Weights of a small transformer language model: vocabulary 42945.
Each number is 128 + 32 x the weight over its row's rms, rounded and kept within 0 to 255. Layers, rows and columns count from 0. The size above them is the row's rms in percent of the matrix's.

# layer 2 attention query, 1152x768, rms 0.0304, rows 187-191,251-255, columns 576-671
size [ 85  80  85  84  86 105 109 108 110 106]
[[125 130 128 140  86 134 147 138 125 143 104 105 124 133 122 165 149 151  85 139  57 177  97  86 156  98 137 117 178 137 147 119  86 103 134 148 166 180  92 137 103 102 135  88  81 194 120 161  85 110 130 161 159 129 130 149 125 100 155 138 110 138 184 137 132 182 150 173 145 167 146 140 109 138 172 137 107 144 111  63 131 135  83 133 196 141  62 102 102 224 168  89 132 156 116 164]
 [138 188 102  66 117  99 198 146 141  63 137 129 155 123 120  86 133  70 112 171 132 101 117 148 165 166 120 124  88 141 155 103 135 200 116 115 164  79 141 123  97 123 179  89 125 137 130 115 156 169 127 120 150 163 139 148 148 113 198 150 161 148 168 156 110 148 100 131 136 155 166 120 127 221 151 172 113 156 177 108  90 141 149 145 115 117 133 124  87 168 146 113 159 172 139 121]
 [133 111  58 103 138 140 124 138 133 110 126 171  94 145 116 111 114 154 129 137 106 159 121 146 123 105  79 152  78 133  97  86 135  58  91 154 152 159 140 132 106 132 132 117  98 122 208 148 137 110 125 172 190 122 115 129  73 125 188 118 137 132  45 138 197 100 170  46  88  60 119 129  63  88  76 129 119 123 124 139 101 112 121 112  77 103 114 145  65 142 104  95  99 125 105 139]
 [117 100 109 150  98 116 134  98 133 174 165 132 140 134 149  73  92 139 112  83  61 123 153 152 102 154 114 142 127 140  87  79 154  83 142 122 110 151 167 133  84  96 103 150 159 160 122  88 129 120 168 111 129 154 103 155 200 132 151  80  93  94 141  20 144 143 118 113 150 153 201 127 115 119 184 101 150 133  98 121 138 151 141 143 120 133 165 159 130 176 175  88 107 105 119 176]
 [173 107  82  94  90 162 182 105 137 111 121 128 193 127 114 103  90 132 157 115 154 185 145 130 126 128 120 111  86 141 201  85 122 108 105 163 116 180 134 150 157 137 145 135  93 188 126 115 133 158 173 104 148  38  81 118 148 121 177 153 100  92 140  92 156 170  99 179 229  84 139 157 138 123  75 124 146 136 128 193  84 111  97 120 141  65 136  95 103 138 134 111 162 112 102 123]
 [115 133 103 120 145  82 127 138 163  95 161 165 131 163 104 102 147 113 149  72 152 136 117 144 164 128 177 126 202 144 184 173 131  59 126 152 136 162 130 134 118 100 197  67 108  92 146 154  99 141 137 101 122  94 172 136 129 123 131 159 161 182 136 104 190 150 125  87 111 151 151 131 126  99 134 106  67 115  93 186  69 122  78  81 155 134 128 184  85 162 138 115 141 160 164  91]
 [182 159 175 104 153 153 109 135  97  89  98 144 157  99 120  79 119 135 105  93 135  94 109 107 126 186 184  87 112 113 128 140 124  75 159 143 121 131 126 118 168  82 134 118 132 132 148 138 115 101 137 111 156 110  96 150 132 124 141 124  81 127  61 105 128 103 119 152 110  68 120 180 117 153 103 156 190 121 143 157 157 136 106 140 164 121 111 118 133 128  86 152 150 157  38  98]
 [133  85 173  57 160 136 158 151  73  99 140 162 127 101 127 151 122  89 101 135 108 103  84 134  88 143 154 156 105  95  50 132 154 141 100 146  85 102 143  82 131 133 145 149  81 124 174 131  93 123 133 152 125 140  94  82 155 111 142  98 108 122 193 181 142 132 120 112 104 119 143 100 131 173 135 152 178 156 119  66  95 167  43 179 153  89 156 106  79 111 143  74 122 174 107 170]
 [141 107 151  85 153  71 146 125 156 188  81 131  91 129  89 118 113  88 147 100  95 109 124 170 134 140 138  94 116 152 128 134 126 159 144 129  98 171  76  75 152  77  41  97 153 170 192 180 126  12 154 110 105 127 119 105 136 127  88  87 193  94  79 133 105 102 138 171 115  95 165 128 195 173 173  86 141 121 147 101 128  91  98  88  97 129 100 176 137 120 132 134 151 101  93 157]
 [172 126 164 141 139  66 117 150 117 131 126 135 151  82 170 141  91 115 110  94 142 142 133 152 160 129 112 155  80 164  78 210 125  93 141 136 122  78 129 114 114  78  62 156 166 109 176 117 118 158 120 121 145 160 114 123 164  83 135 137 152 150 172 123 120  84 164 157 134 138 139  78 127 112 103  98 128 125 174 135 121 112 132  98 131 178 130  96 102 130 148  76 110 120 139 132]]
# layer 2 attention key, 576x768, rms 0.0308, rows 123-126, columns 576-671
size [ 88  91  89  88]
[[113 170 128 106 101 132  59 119 140 117 148 141 141 122 139 119 103  92 143 138  75 139 132 176  87  64 149  83 200 108 151 168 141 102  85 162  91 170 150 156 146 160 159 157 146 111 125 142 147 123 126  88 122 120  56 103 112 122 171 143  94 159 150 137 129  98 129  85 106 101 171 177 118 132  97 187  89  42  81 133 128 144  91 166 109  97 140 152 133 129 141 134 133 114 120 183]
 [126 104 130 139 131 105 122  90 144  83 120 111 151  99 115  79 183 118 120 103 141 174  95 132 141 140 146 117  98 108 152 131 121 125 161 138 138 131 180 135 162 119  80  80 138  73 146 113 133 150  81 103  88 107 122 156 124 123 160 120 172 160  63 139 167 108 135 178 128 116 134 187 153  96 154 123 135  89 144 204 143  98 146 172  89 127 128 123 106  89 154  89 144 132 131 197]
 [171 154 114 149 161  81 165  91 111  91 142 122 156  95 128 181  99 134  91  61 154  73 111 127 116 140 100 163 133 138  74 142  65  85 139 132 167  69 173 104 132 111 121 158 171  78 121 111 178 135 179  88  86 183  86  69 146 139 139 114 111 139 162 136 134 160  98 142 159 169 132 164 113 101 143 145 167 109 143 105 122 141 130 146  87 136 112 143  95 106  95 150 115 115  90  96]
 [139 138 154 193 134  87 113 125 179 157 160 129 145 128 114 179 166  87 129  99 117 189 175 145 138 170 116 116 101 189 135  79  89 135 160 205  87  93  92 123 206 185 119 176 147 106 177 139 179 120 143 104 150 137  92 106 100 157 179 150 145 134 154 119 159  94 171 196 133 102 151 148 106 119 127 112 113 146 173 116 143 110  72  78 159 195  74 163 174 151 141 107 218 139 122 108]]